Weights of a small transformer language model.
Size: 16 layers, width 64, 2 heads of 32 (1 for keys and values), MLP 192 SwiGLU, vocabulary 30770.
Architecture: RMSNorm before each block, rotary positions, untied embeddings.
Training: a variant of Muon for these matrices, 132M tokens, 8069 steps.
Each number is 128 + 32 x the weight over its row's rms, rounded and kept within 0 to 255. Layers, rows and columns count from 0. Numbers have three digits each. The size before them is the row's rms in percent of the matrix's.

# layer 9 MLP up, 192x64, rms 0.214, rows 69-132, columns 32-63
090:125096163162152132121164144132194137154109174146172068119133160134153128143109043117090108136120
098:157133075128154115110193144140099104085146180142138105112077061106162096146123184108163178179132
101:158134202092179113170084136064115159129131073104203135141129109118191144114174186135138105128114
089:147156102119163112115098121162095120102066128166100123142177122116124149170187105091121142105104
103:142129112187132144106088157149123122082094121144098152142164195129177110114090100133066107045141
091:055125130188130145115148182124125074136135147162119133122096083132130194148144133157123125137134
102:087155087179114143148177172151126104092152145116120122103159089137069165186096117096129074143138
095:153132093101112053141076141093120117085161082069114051103107101200094135150191137143139140120143
100:082136174097168107078115104128099054112138112155112137096086075170210133140104120108101134176187
103:152125163096056113097118194102177154096150143150099115148116119175129133081100069112086130197179
104:169139134135148052128120133134155123144137150191126124095169128163154177154100109129141118035130
100:129162111152098091173146141108068148097092117135154144134171068137095090132123102137083121149124
097:132208137078132152120143166166105136135163175159127096141170115076100156156146139103152106090176
107:177114115136144080145190111101141174124066064137171154140135140175155123104118150121114121150071
101:183180209101111131115143116130193160109162120156159142153125115134128160054131138115134129187096
087:148145108131114080070155098111088134125122158128138105097106147180087196106148148098130146203158
094:130081169108120132099120176101079118088092122135072141213113114115107156144149112102047140129119
100:122095095076167154134110173084106132141122139085131143090123167144162208085128106096157167080118
108:171177118145158075161089092135100128111093103143083138158152084108120191169116113132081076085108
118:141098205157151135148143177082117138161117112125100091131102096170156101157116124092072118128157
102:106136197155191113147161119175135133129103074068101102148109166140132119138130132077155136137172
088:097166097129096085125075114122108063133070113117117133156116112125088153111089172105078091139146
090:134138076091126157140171086143053124060136127175194186130108113077133184114149145147167167120092
098:097142120119100122106115120063123127100119172068155088105137151085137144064137121106188051147108
099:077119150113178203061109143105088113095165133147187111109147141150105124148057117117159157170139
105:087096113090094068106143179087197133104139129182146110094170195114168167151150136128136057121126
107:154112124104135104149119100111140135078096162129148158130115165106191081100131137084147084122158
097:144086119065170106125035192152191189140124111088130178125098119156155126090106136093148182143144
100:177145159118142065141171118143158125105104085066119103145084074125141118170187121069101123098130
113:166115108162127162130153079139134215155088126131224128087158135121162125148087144156111132166099
088:136105128125102116146101065157206132167077112077161116195093116152117139116125086092121153148080
105:143159139158128101179175151149112090121183114129145109125102146131178128145183144136113142158091
104:166149136079132142137114146113076107127087132134112111118216133179192136119158091149078120119073
081:121071113147096138079065122105136136178123155125164096118142107102148098173163088153109163179078
104:148101033130113097140178150086166183174088166086203107151140139122093119154099130196139112105187
097:160044136135050142178139053099143117127155100155182163128129116118132078143148110120177107146145
084:136211119127106143154129101141123127146119083144144095176097088178093115148097102098125146160161
099:114068136141186140124184133152117145095100151062154114181140117124177155098124123133122084071178
094:153174137162184077135130075147120116129172209144167132087180135172111138150157103162163146152146
101:143113124110137071113154035146113118191102143132099165068147149109173171191085159164174127161119
090:206095104166110126180137137082119073159146116091101177123098137110142076129096089131123145119119
098:192101114099110111089155130151134148146172137105109112167126123169123143112116120166154177039134
088:178093141160164073132125113152146152202148172143121139122132106112164143148099163066146123058143
098:141121133148109172185127107148142196117123140174134137085098166076099150132133173191097121165094
100:170131100095106086074086138121172063144168119133135122127164139173164118149128192132177159099105
111:135101144088148112108109112138130124041075146066113099192093169156155121151150143129165071086118
105:092127159164151141132164124095107115096107154147111128054122131135147164187122171158116153150116
105:070071093128097111114129089092161174157115124110188097159166155160167160079112087137111070195127
096:088110122132108191151140102087105175143162099121113153139152144176103118052132170134100176145084
105:113161148125138162071114113088071084128098153150128121097132080159102171103111129172186095171125
106:147163149123078122115133121108113120174159074081140081135141072131092095155166076131151134101122
109:155121121156129088128068126144118111124158103121128133120113039140093146113112131107116152172159
105:126113136094137154134107040136103148174140110156079135124133122123177127105127090097107124194111
097:144081159170100150102087130145186075080125057109118138184117187134133106124178118073154095146120
102:119177111112156149149180163160182117147112118118125126121081080165152241078115141144143139153109
091:146102190121097107111120106173160153157092140173101148057119154074102124140171066159093136086152
092:128200139118167136082145128153104116104161172188083146140098101126110170072087093174143123119147
104:157119153101199121120143124161127082109107172069121159174159125189141117125115115147121097090122
099:126129107124129151137085117118048158128060074127112114182161079164102090077117130151129154090142
095:105176093111099090097095153113146148093126142114145094129196110152088156167137063121164133148161
091:147181112164129168144132130161132136164098185143125092134141145150125132142116104146078175184119
103:122168149119108146105142173166103127135144072100124099112077183103124072072131109140148070156071
098:150150161098149149126180134072110124142094137123130188093142190126144159158100059156164121110131
093:205166148098134103184119130194153115166137132163137070092159147123106141152150133151142151143163
# layer 9 MLP down (transposed), 192x64, rms 0.163, rows 69-132, columns 32-63
103:104097177129127134105147101107027115053142139126083122072103189086173117137140157118108136119112
099:068194138183167112166121098163091160093135088191102135180185155150079156082142126131096114124143
098:145133141103159153139176178119130170079125067189138137149148139150045128146075092068146170104121
094:110089091126202101171145130164140170154104118104097097089139135099132096134127082162122158163147
099:143179100126138141078155125066142185162139123110167123130115073060129124135195161132120130182110
093:118179149147086106145160196135098136098191135138123124093116149100162124125130114128091119077103
105:143114129141172126190100078119100126128102139095116137135112099137101135149093145089103071098166
102:153213137090104163133132156126102089127116126118122119056170142224116116113159120132167123096168
110:087153168095181109110152215174113126087128126142082145175115131133103142081117113159109141091152
097:138103095186190160136160109172132093142078123160112123137103131122160120133106203128156109161131
104:113160100163110151136070079155157070106128112199099138063154098135141170071114166108155153090110
095:135145196159102070154103147096153174173106076116149084090171122100130074130146130153111087125119
085:116163091133122121189082178105101159129112117172148090147146136130111100136081165181085136200162
102:111129130120112100188122095141141184144084167107101138175108168154134213086186108154123111193112
101:155147148148144079165146166121127139129084160104151153097122129122112071152116111090039100096135
093:147109124184177077148072128162170183182090111107108105156158154127115148159136107103119160131091
092:092100116135198177152101084185102120171146117134172091122140116156131141105151203116105164074079
100:163106168194117041122130074181154121148140119128144112193116118080146135113120137121180132123116
103:140124120101104186173153156021148119143139133089178141068121159139118095123109107094161146120190
108:141129144112163162184156088149089171129132082103128068132083097139089101147106089135077147149173
109:136154102126116176147156078061121160148121186149129119136179110097159147099090155179124108145098
098:106148166125157181130134110160081110105099135050066141133147129138157138129083190146046104159159
104:182126104125142153087127144119159072135134154155107084145125125142125140183183194088101193159096
099:158115151151116134073158146112121127086099116112195147129144175150169107113144095075150128161125
094:103130157145143084125160089118159120117148161090119122155157143090144078125108115080141134075103
106:105120140177133113077153118179104117143075128060088146190087115151147092087126109135146117147100
109:065130115092144163157125152200181104076087117125098117068116133168174106122119158066135164110108
094:140158155149174130178160132073112070174127106166109076159186148082177148184133100162138103095113
100:150120122130116109093170139170096093108145077108089150187153077126118134069124116039187116123151
112:118150205137079097133141155136105093179135168080067110128113106100095173130117134150155107122090
096:101163184118053133091116159147180109119089128149225167109168083125094122108146168089160195106169
111:130158090192106129102089111162117166108139125097118138158146134101147089133101124228135106159118
102:134180141153099187172250158121185116142122104135156144144153121148109126111155074147132170147175
093:150125095085118104107161137133174150103145085159147111132129100110062163149154134092113136080136
104:096136184121119114119148111132106183116070102160112107105161127110094090113107203072169047107150
105:131180122152130136103116158095099171115114203147120121120161127112137097174082135124061150111123
096:117123148129190122178163155165152153098122132156155147122155123147089104096104156169086131152133
091:132093139117052161101084136133136154075128177088161086076085088096090027099109103196111146141124
090:083101084125121181136081106114127127137087156170059051159094107112115136144109166128119170151067
100:142124105112171171115134173154144151174107155076107127080116161111123099157096147149184131171125
092:125123125125068090107081140165105160115115055167193075165130117160094163148196138108112091126149
099:150158136167114092120168141155094137081099140120145137107146082118092140094077133111138129186160
093:128120147084090147054152137068102173117082121095124153151157128091091116080106052138184113161172
106:140163181151150085185125138165129148132154182183126114131154121160125168139148154193184141191103
100:103141120125123130130127193142083087150145135122138043126117077131075126113103136100127126140137
106:163118123110112140172134144134121105146098088120160106099102123108071164106171181097140102080132
105:101090113121126118109080125171138142123118172141087092139123133127138146115106051140173064171099
101:179177182140138153100113090138111102120119158142130146103146076153135127124134128145093221064122
095:136121126174132164136155142104175175158138048149072060135186103118107135117159195134113168092122
101:175119130070078126157088097091126088155103115105142084128136151135085142133117112117086078095134
101:095132138112137065147104165154142144161162117163178146124139141113119188112201112112047120192098
109:116133095106136136117163144210096085084135116137112150098102135093113115107138094106130155128189
107:131152176106129176132090151120126138116154036103092133107073117128059131137185108132072138135185
094:168076101177091099160071155110153089103143072194067118166104193088137101113138149109146079152131
093:114198154161155102116134149142186126138107112119121122116119056141117167085121153142108163125135
091:113085120200141138086099132143189115129104172111155129186122088154154122144177150117106110149083
086:103050134162087155122071136129180112143091111092130150110136108161163088146177169121078119124107
105:097132123114136053225171108094170163157182045143164119121151136110121111134141138083114138116172
090:143121113139167056065143147138132158151174085144125075158119166128082108088112128101139133145121
095:132095118117138166171127104101144168154125146085092148105202170125130168130150122169087154118166
091:128161169144133124128118127117119166143063139091114107115132145179120172136117128238137073191091
110:125088131086090151132122182050136133110136066142165108167181100145139118128145116077166117147071
086:107055102158093116161089128217152093117194083153097114157063088128131122118133203091144111139174
088:106044148101123121074164167136149148098107167119189140102095118131127120117121069143115133144120
# layer 9 MLP gate, 192x64, rms 0.221, rows 70-133, columns 32-63
120:095143170062132146087159151132181112142074171141127151099144164110178142138128147159148215118130
120:136147157056118133169130121138101138098139080121130136159129126080122086155121131167117142216121
108:154139138218120138144066175049147092101149154090092109163129123138115159091151130099131127103100
108:074156106125159058153087125088101153138147099107151188071148079115071141116128153081164119170092
104:118138124135125084141154131069162138118175106101127163097145148110142118108100180113063077110080
103:168091145120111065108109115106132141100130087140078167152115105178179102117128121115087137078150
083:128113082145133112125109202081100161110127145095128102092194158153114133112137122172139102061165
112:125091107132089100134193096101085186152142149132114126060081146070160088113119145177093143170144
087:123146115169198112178148153151113119127108114126163181129130102120145141109055206096133170066092
089:108110130140151096181153125132174204164114155102152145162143084182103162136102093155108123170169
092:092126090162150048157145101117107109092144159148097152129165108143167133082166095103084151176098
095:107109175135099104120112097135072122128088122087151177093121142142167096162093068140143122133093
102:139175134097102127075108194051190134116123104083160071138097117113107131198132146142125104149092
089:141135125134137135119118088145031073122143107145065181119119124112117188147130124139170159109066
105:142166137093119138212153111110180167143138121161114179146149108085168106155161126118129156106104
099:170122072086072145188156167133105076077131144136102108180067113142133161150147088112127122182169
104:122197086128135122146151073120129151132148122096188176102174151133094127098176104162123118173088
085:082082055139119110134153140105085136095113129084076171175152050093078138126117149121121131125125
109:078085118092157140151135166108131161103103126120130075126051127142122129131120131146058138140110
100:173129097133068114076141100110111138117140110197084069145086090111094148087102140158100168148194
097:129096100087115159109184121097102158140076173096098152119129197147135186159131141140077105172101
108:122106130100064001183124107094140150097130123124120174118132126123092123121086103198135095111152
090:174104140155141148096136164065104098097109077085147103174118171138101096109056150086115126168155
094:127185135120163093168141090103090113095118176153094187186074142130158187126160116101132155106144
103:137101151104158129095153112133118126186098107049052103179094140096097140101140158157097091118084
100:077141168109096087190175152124181191135178178108097092128186121092115095152121082131083058122128
098:111202094156153145170103061103113165173168155173136109107186126087074120151153141095102142172098
088:105157161048171175154127082119107125088133147157131139089092138131110156127131123217104131112133
102:112158183124152123122120163105117116094109097102096128156108116138071172146159151110068103086170
096:161108085165189116172200105089129123135134070147098081124054149120144161132133141149124062121107
100:142130164086133145187120147045154120124110119169163104128146100152144143133085084031124152140145
106:153158141156113112198140110098132108121129145164168135138172151163194180078128166167102130122106
094:159174167121191098130174145131149048140128124164107107150106155118089146154151118127116120116111
109:091119111134084067181138117085188161138169108141085128179107109103123169108072134119121111097104
095:098100115155150132135116090219161122109142105115113124194129133054111148062107124147200117131105
105:098121103107085185089147089113130114186144135080054123169077159163164130182171110144138111141101
093:115154152139057116180130092156094117089082179148133061163110153121192091154152120126120176114127
094:056068089130141074142156079123090141134069167147084125154116147142144158101143158110121180149075
100:121200132101106141143130183108108099085135151135112174118177165131052151125167123142101089139088
086:152141160051120123081065171120152102114115101121135187175162154144144095158124143154130168101078
106:131083135088099115125066163100157152152148089103112105152100164154168095100156109119079148090044
083:085154098102153133078142159103111133142159060110150155151131070086094138087098069124134119100128
082:139169096180125110071084122103111109087159136099153202127142123131117127078141223151134159114105
105:129163164143186107144126071125177120142140120098140148119046125110109135088119146148183169122063
099:165073109131121067154181164100129129086127137058073145164090119144152097143180115120133116119079
104:161096159080107137110112084163088146078118147111077108148068114127085148113092138124184176179118
097:131127133089140131089191098158114157115166148153156115120150122173126095125083112198081165146097
086:124116131102129171133114158093088111148112138084162119125171185134169060149068123162152087092117
102:193105104086088128163087081120167097123158115061148113139126159171132114104122134140135103118090
106:134124153161099102067163104122164200124119132110129086069172139135122112138118086142131158140127
114:150103161024162128136150122119140164110134134105116155094102129129161122155100191157091164153153
113:120109088180140111189068181108089169128141105123122079100152108131120059136165156134098127081143
090:075130140139090148118152155058133132142118110162108112116182081112103125183088060062119106143127
076:110101145096077133079192136112118103147159194155138110108147091098100096172070098140106116121138
094:142207147102095093123129102118119124132155155120129117111156123084111157127081065141170100109077
085:102167158060098141110178112072089214125138088138088170143150145099102139157171079125122128167096
111:135176143184123164169145127057140129122098126117172091146105189118099155079151124127163144167079
096:099147147141056105143172075116119137124070113094126131111175158164135152163092078087080092157129
081:141121164121129162079119112117167167133131197131144130112150181142100125157168106216128145161159
090:128117119072116137130126112106087124123146094091157113061139160123081128110097138180140113119101
104:170127133135142104132118111169104140100133138087141098104138174132142117158175159114143118138167
076:182165096164099127089158167176086177140107124089141151155128059122045125095181117095142174131160
098:108114187147101100102184137075139099097119138145133180121163123187067162140139077140158143098146
106:121128100086145160119165191124131133117088170094066115077155162116145138098083107141160107160113